config.yaml
n_layer: 9
d_model: 640
n_head: 15
n_kv_head: 15
head_dim: 64
d_mlp: 2560
vocab_size: 27886
activation: "squared_relu"
norm: "rmsnorm"
norm_place: "pre"
norm_eps: 1e-06
positions: "rope"
rope_base: 10000.0
rope_fraction: 0.75
qk_norm: true
attn_scale: 0.125
bias: "none"
tie_embeddings: false
parallel_block: false
extras: ["some layers without positions", "some layers without attention", "local attention windows", "gated attention", "exclusive self-attention", "capped logits"]
init: "normal"
init_std_qkv: 0.0272
init_std_o: 0.00642
init_std_up: 0.0272
init_std_down: 0.00642
optimizer: "adamw"
lr: 0.000491
beta1: 0.9
beta2: 0.99
weight_decay: 0.28
lr_head: 0.00319
grad_clip: 1.0
warmup_steps: 314
schedule: "cos"
final_lr_fraction: 0.1
batch_tokens: [32768, 65536, 98304]
seq_len: 2048
doc_mask: true
train_tokens: 575400000
steps: 9100
dataset: "wikipedia_en"
Each number is 500 + 25 x the weight over its row's rms, rounded and kept within 0 to 999. Layers, rows and columns count from 0. Numbers have three digits each. The size before them is the row's rms in percent of the matrix's.

# v: layer 5 attention value, 960x640, rms 0.0376, rows 187-191, columns 512-639
# o: layer 5 attention output (transposed), 960x640, rms 0.0339, rows 187-191, columns 512-639
# q: layer 5 attention query, 960x640, rms 0.0374, rows 192-211, columns 512-639
# k: layer 5 attention key, 960x640, rms 0.0366, rows 192-210, columns 512-639
v187 098:464516529505528476492508515463499496465485515503474456530487475535492487485518517513511492488487480489540469480496495491491490526447523496534522518476505498506536495540502486526469495512484505480516456503507519491481493548515502501518453510514499485521546493498506539493492554475465521499538453507440521528499451496517514471492447496484526502492503510476473498492489486460466494525516
o187 094:493495484500502508519519500514491522450472460481505468503469471533522491472525465498493459488506510479503502520474483493545478524493504528507492548503529497497503507518502460510508513534440507457494451496499510496502509503506511500526487487538499554513523442532500507552514529481473486490520463483459480494512435498533534572533458461479509505485493494490491493498501513502485521537511
v188 094:451492533484511499524479501497474537533470509509534529494491515532447486522504580521533487481518500475499518493511485498508532525536506504490477522514518497513476476502498511514493525488545522493523543488493494490475496498502462494494511500490492494559481469452512488534492460486496602503479516536516478559473517540488530514501488467529473530470478459481486524494505484510507516498494
o188 097:487505526510531543529475493532460551584501447539480489473497493562486510539492492483463516493517518513505474484508523478556513507474473510505489509499501509511506492507491510498529499515540500506494512479510459477485503508509482491470524454459490467484480516500491513498492476523466512461487541484501492516477477530478471470444472506503489475477522474492510495514535486497515513500515
v189 084:478504523477480499521496541506476465521505493492476531507533503533491510538474520515482493520494478492505479546486481494487481510517465473567508504485515511516496488532528514484458513435514491487456488507481514501516492475498467518492506493484472486523510550453470493527474514497497485491441457514506493545510501530542471497525456494475472450532474487487506481505507495513525492501512
o189 083:513538495511487524496490556494533493491508415486474509518530491535484473461507520507514508519512486480503461532491519502581502491521445498533525510489493503514520494496479510463449528434523491493483504488462499501534490512479465478477458480492485502514517542453445520512478468511480484483481466506503484552497490517502496489471470509481474479529481535513524477484529509486530493488509
v190 103:474498501481437518508497496501483518479501502505481475498455476526491470515509528517451526507496521536508534459478489523529489492523506496517483532517512482481502509456509520501530509500506500482525494508486495567466526490498490506490463484508498528571523516499496488529503509480456487488504460455496483525515459489537445567571491480496510487504477524494525503527532515410495486512496
o190 102:532484473509520548496455481488459545564492490501478447481507490530567492489514502472505504507505490515495496503536559475584519514513450503491519485513510496478483491496535515514515506503505509465489516454460482526487539464475519537496518491517491449522507486486482514538501496506485539464502498457528516535508524457503470504528507539476496461546515519531502476531504482464504518470546
v191 094:564534523497525480515507525505516481511445544522481484518507484500567468499489519534477501494501512466484543479445472490515499502446449468510495476450464509501529506529483480449489517496553500478497548501486541508505464493468464489454506492486476473508505483522494486518510509558482510486505503497495522496482508533512508505531494530507501530480486505494531426501539526544507483504470
o191 098:506482476496510495468488562486525488534486534502442455532471467497476460520496490506486513487499537515529532492520470460595501500487474507500484434502526473522505493538553488532478486469503541538504503502558494551503523479507469475462489520479483507521489442498476525503518552535501463497492507479491517481537489487511472531509509498491512512466486467540476508492501515481511514489558
q192 096:532498517520474509515491510511483481489513482468487518502455513471456473498482495482483527539458493470534456515535528500496509523493533524531534513471449523493491475452466520529507513498482448467451508480517502471476481524495555484494403510526515468508531494530488474493553480488475452486469535481490532500522513489515466500486462504481567469509536512504462521500471448502495525542476
k192 086:472484550537480482470475498505514545524509486456469429495469480506480518515463493520502505495530457512487543465452485511500496533487502512473506507480447497534501530519498528506502514451529528501519452491519457487530524465475538514473468502497465539514457509486445497504478509505529505457479471545531468472492495510559535539519459468536504482510459506494482526524526476477477517529517
q193 101:451470531549447495504502487488552520527529478482550506511463518549513507491458460507489484483494525522484531483505512497453510498479503507476459545514512503529534515465479496495517512478472482497487498489512494505488493472474514458488472512542491480464469470452475481485526470502533521467486469531489496460534513516480513515487412544516531505531519506516504517500536463520491509510537
k193 096:472445490499483462551525504488515500471532529494530527475529499462463483527483481495555546482495511515500514513503481510463505519499563535484511477485476538519481495475465525561516557479540483521514470459546516510478529502490475480487462533501481511491497540480499468561455465520476483505496475508484484524477511502526488516491501470499481503539461452497526483514515475488502556483503
q194 089:508523490510435528483544501511500476494486497526480469464473531497453511481472501501461506491506513492540522484509502534490495520482482517510499540482479536519484478469487530502520516524496436499513502490525522472514517496470516475513422530495505465525497528486528488516487487489464476545470507481551509481562471440542474480493491518542551470502520507532453501491509462502470506520520
k194 096:525510496472479494434461503490531467543450500495500571533556443473509483492471515538473513540486480515569560500515591448511515511443501531494476474500498493476519471545462472495485467504523466485547513532500515509470535506504527481475543487514514523514507472484511511534453491528509455500495538521485515503578484483497539515525502467518504481483485469514490501512515531508497514501495
q195 086:548526524491478530543508450486487460462515469569507506450488499502454438491523494513466511514506484498499523526543553498462509502502490506473498517478460543510473466488466535453490594484500505493488482508491475473503550485497505467482473496474477502519547511493486441483480516483507479501501439532442495492519490489491510480498482493489548484463489533517518515513503474493471498505504
k195 087:501487474489523525459505495484518492533472523496477475470513497528486474462531444528549504461515540525482453511481492514532484486498540492487517516513528466483479479501498520468524531482499582490497514485516507506482489548576508545494513517504445495553511490527509475485509514503482522501501511513499501499556507500492510568536547464494478480537498484510430508465502484499482522497500
q196 102:514500480464503511439517541482490447470489543519487491455517497519506513489549568518478520497485525485504508531516465470501522506535483514486523507486522524463452531496521525471500485519500475510522483512495483469522481466534508482487549465481465455515460502491547451483515479511496524541516489501544489513473507495512469528509542521547519521474531517524493490469466465541503512461480
k196 095:525501498475519535507504485566490475494497556513484497485495488480541501513475477529504516480457482518474495520511541524515490448490487500508491493519521431535500498538566468481531480493506492484466500524445488516514462483529481505452509452497501507476509488486501529522515523526502528510501539494510526482509514519495521526490482485480521482506514524476532507457485477496502482513502
q197 095:480497470498534491492502516542492476485486468491495549482459512489533475498471479449477491513482513504506493480488512482494493510477494468481493537478502463465513500510449477518454534491534489457513474464525524459504509475483458482508515520541566520476483511492461500508556517530484511458515523511472501454535500500472524530472434498515487529541501486470548488553524490483477489511527
k197 105:468461506526476474540467492543531515516496497511553537501532509487482537518498523497549505472494471500511508485528489524450540497520578512487522543509512476500489473452433472560489535518510481510486481466568479513480517497499519547498465503551500494506501498475463446544442515503497478485511498528488510513548511456492540496443460501472488499547488473507497494508517495509494504507514
q198 096:480450489482554537488530524525520487517496501466508495511518449540477476443555452482515551500499472506461519496480504507496494532494522496496495483504493504500501509483513492502524501478481506489533498488503553483513505502540495523485539505512489482474443495539511484435520492469489503509479486482486494490527519511521516470498521506503489515496492481541482483522458492473510553489501
k198 102:472437496500499524543478464498483527528538465532520469500527473477483480495500496486559504470518485477480502493503526530468514490476509473481518513532492428505501527487522478480481524467511488500504500515487494521474511527477507461540473487517471520554482468560499484439515488497498474476517477478496491505506482524490533488492516489477453478470525454487484470468485541483502507541463
q199 099:538512512453487490468493507495527508477497553527436487531556507489533517480510535519476532503505491494517526503514526522534519511528483487496515494515525504476485524500524488495485495519469540522509530524506471539502496479520492514486508448481441470506465497498512516495458468508514538517481494493523506462495493517533498467495554497526469516459513522490491476489483511509503498491451
k199 102:528543513484511513513476431464465496504489504519459492484544506520525473506494558489430527518452514526474471494502470506556482499548455526504507505495485475504478506481528477509537483532463463543498487527452513469503497498500516457500549470473525503497495527515485486509512521477530495509529488520483514437501493571487477502498514518543511502466447516511484487474486538517477493442465
q200 111:490492546459524503490516513488510482494508531490476488478510480515497492487548505492498506483501484451514499486471517459527502496541514508508533499465526496513475528506545509477520495511454516523510475490491477510516478516481509491469573437460503449501515451535505482493508511503552531510499510499522485501496507532482479473560504488493526507453484502522469514472493482501501490487511
k200 140:511489505473498502459500487505482471483501507511455426452494483517524519470506524504500473477494493454492508504540525487535495500553484479535506515535520502485498532544549494483537512525477506513518524526452469479486521488491494470456554460464537471506528508527494506543515513486545488487543504483526519501491515488513493484502510512509500504466463508518485492462460466511498502495467
q201 099:495503483500491511505510511472506491473475489524506472508522444537553505536504514506500507493511527499444533491516520491507487493544480505468532498512546467498526533519506495464466515485501523467462491488474489505514525515554515480482520500521502467536514506519518485463466497521506490486495495479530501520509485479499502475509503504457534509443464534494521502487494491495447484447474
k201 113:539557483462481531444498507513483503486513504505470456499471530488488500475469508499452493508507499480498477479472497513609468468516453501507497498424478497468508516519563502485506491495484516511486545483410506507520501507508536491472529494514495485493490489526530505496537525528498515533542518507527511524473513522517483522532513514481476520474486495479462469444463517458511469473521
q202 100:526505479460491508454492527451493526484508509501556434527535514534498508478499556548485482459479483472487528480517517491507485494564497472484499499518491457501462533496565472510526465492486543506534501545436480466544444483501545491455541500485499462521464500528495496474483492467513537502477480498518489535498504486499481480560484540472522510462512559488472508463518484536505509468469
k202 103:522549516447487505461502560470513491519497495472454485479511520503504509473508509448453478512487508525493470472502505500590461505505442489511468477494483516478463513503568489459520447508507540493487512559436484480529521492514527466496586487442492471523498482510488518471526490476507504481495475503516426466489509514500475514540505517505488508474492518536488498488509498466473475472479
q203 115:506515461483502523483508504483488518499505505548469464483553510494502517448501532474497532472497467485488489464506494498543473496508489503537498517453491522485466497529548517484477507479502526552458498512461500476503482503485496465464505459499543467516494478493482490491515473523511533522496493528540537526496501480526518459539512544497504515479494517467506514485508488518518491447486
k203 139:527563481449506518464501503496491489498514527500471458481498507496500492481523536485435513509510494499473471512481510481587473488533433501523534500448490496496484504527561501475536501514487522494484490538428489488505465497500511460476527476462520460495496483513509525494529502465493517514490492500488474506490503528492500511539522536500501495476502525523519502486514508508515490456473
q204 091:494480524507495497488510489481515500508480530461554473476511545492424514465491547503487530471485486507489550509512522487537473476521470505510514502524494522480528567468512530496517473466510521521472490515479541518525531490492532536520491503514497459504461495484517482460562453497527515496503453530502487490466478488560487434498484507506476491508486484504493486514575481464521503487474
k204 097:501555490479455519500458482512482520544502514471467517514526479519459468450446548509466522508520514501487484511503491525576464482477483501552474479457465475533486494490492526508518467446497553456515497558473523513512543503493519484491492492479485518492526500528499459456500494508502530508502486498506467521498501513500479546509514503509498495478456485491506498502558558507490489504504
q205 095:566523495483522503490496477450500500500491486460466517538477446520452459501458496473493528494469500499528436497466517477499502530483457474504494510526498513481495504502521490477499472500482513531544485523479476483502489478496527507484520502502465471518503531524497482524489491501501472439522452481491515498509456513521501453464543527470496517495502491529532511488518499469497504481489
k205 098:530508484502514490518500541486500501491517532516513535478548484505460486494529478508514533469507533515511503494494507520480510472489540454470515484520521482537529428464465512468549488498503456520531500469526485532478515477488497519530456497513479503485515546519492521463512466477513427515491485495481473480509475528467497484486487486442501457489427523518469486508505535510545502542475
q206 098:449504479471454521494515496525572505548528457487487514523501436463541497473525481497512520503510516516527502513466491516466493524506539504482524498500524494514502491504491523495495482504497429463508509464551535500499515491526510491485467473506486521521449482468553493521493475470518490542521469482514501499483492494529528487470527513479513525511515456478498545491475498495482559487522
k206 097:498484537531529463487504483502539469513434501496523523522474487545456483552507483471507494513513498517506514539515542503487523491492542514448495506482493482502535481464442518505493534484455516467504483442506512492506450506479468507525504502517504553480461500453475477502497465487484505482485491516498482485486496550492539497544483492532515495488563482561491490461486530518522517482541
q207 100:513508508489504531511525506540482506490514519531494491495525462508516542493522525506498504474480499492478519514516482482522465531490514533523525522509513492460531512531508496445515505530457516512527573529515457501478475438515517487488484485507482473533483472514543509468499488485472520466512509494540500476518484527508489478504501526483491510497494514496455516501449523505523496495486
k207 106:518548539495519521496511480518477493531510510503487488491457496535555477547507488495447492512503472517466529522507477473541514515510463513505491464475472472478501529520531522490536527497486474495521499500438497470482486502519531445485513444478534516495488528524525533477482535455505514493496494521530483491486503509486488529529529504529525512488488516512501500478498505471510463472468
q208 095:489489478572540520530496529486521516499456481452544498566500496514491493468472463512509453474511489503490473486476496511501495514461509488476540531528483508534549509492488474477494535507532547502510526494482471511492453495516531489543501552506542499499493557496467506506485499435520503410441475505486469498544494490487531466518463498502536477478506495485511538506542483497507499492474
k208 088:494518531492479437523490494536518475507550467485478513515467509477503516522503493512531546481494543498509516546431516464468515504504514517482544486520500477492491483490467478496450531466493461458527484474481520489480528478515480523470525510523502503531483533453531485484489487514484472503501484536491477552443516512488474509485532504451501498529477504489508502508524472473474524514512
q209 095:517533510514457498508518501519496485488513554525491516466500553493519462506494535498506501489482504525492486483530509539497451444470459512508496508461502498525500464477477502505534491488478450566490512532474504506498504467501453496473519495517514481544559526479496528521508506466503457501505501527532525504508546507520455493472473501527508515510511519528515525519481495549456549542538
k209 100:520495472498491497487517491482506492504543520518501476516487529515490496476537500523433492508546504517499530462537489509493480524524511524511520500518530510491484521471495487468507469534541512513494519498507523455521471491483534478494501486470523516514487523528539542526495493497494539544508551555542479518462503457480519511552504540497498511495496484541493513542521490494514487422499
q210 162:506500536534501462545477496472487514532495467510539511496501503469486443516481492521538526505519519501541499504498511529450520504492506513467538481502462520501517490480470493517482561515515502514489485457529495498500514485487493565524439534526523529520522530509548502552457526484497457503499483528467502528519469500510519514469497480487494471548493454512520474535509485475487513532501
k210 103:568521532514497500493512512518530472486500502507553505507492491485501492461504539506452494506496529461498543461553522527489542518521498523526496497489488506495494514504483507517453469549491464495496479491493462430475547506519515482499515456552494522526452503497520497524425471558525511502502519519492521549497507449515522488513445536523535513513491474552515528502533501481493519494511
q211 093:512506496489462489468541517514509518509489518438501545500511457526514550506447471527521516515520551474519498500484490499521513494478507491485468469502525514560506478461487538487476518482487512504522529498478525504501544464486504505496496511548515506561492547453495475523491504495479498491458471496445501465500496510466472500500457503514512497513508506483515475500520546541476501501488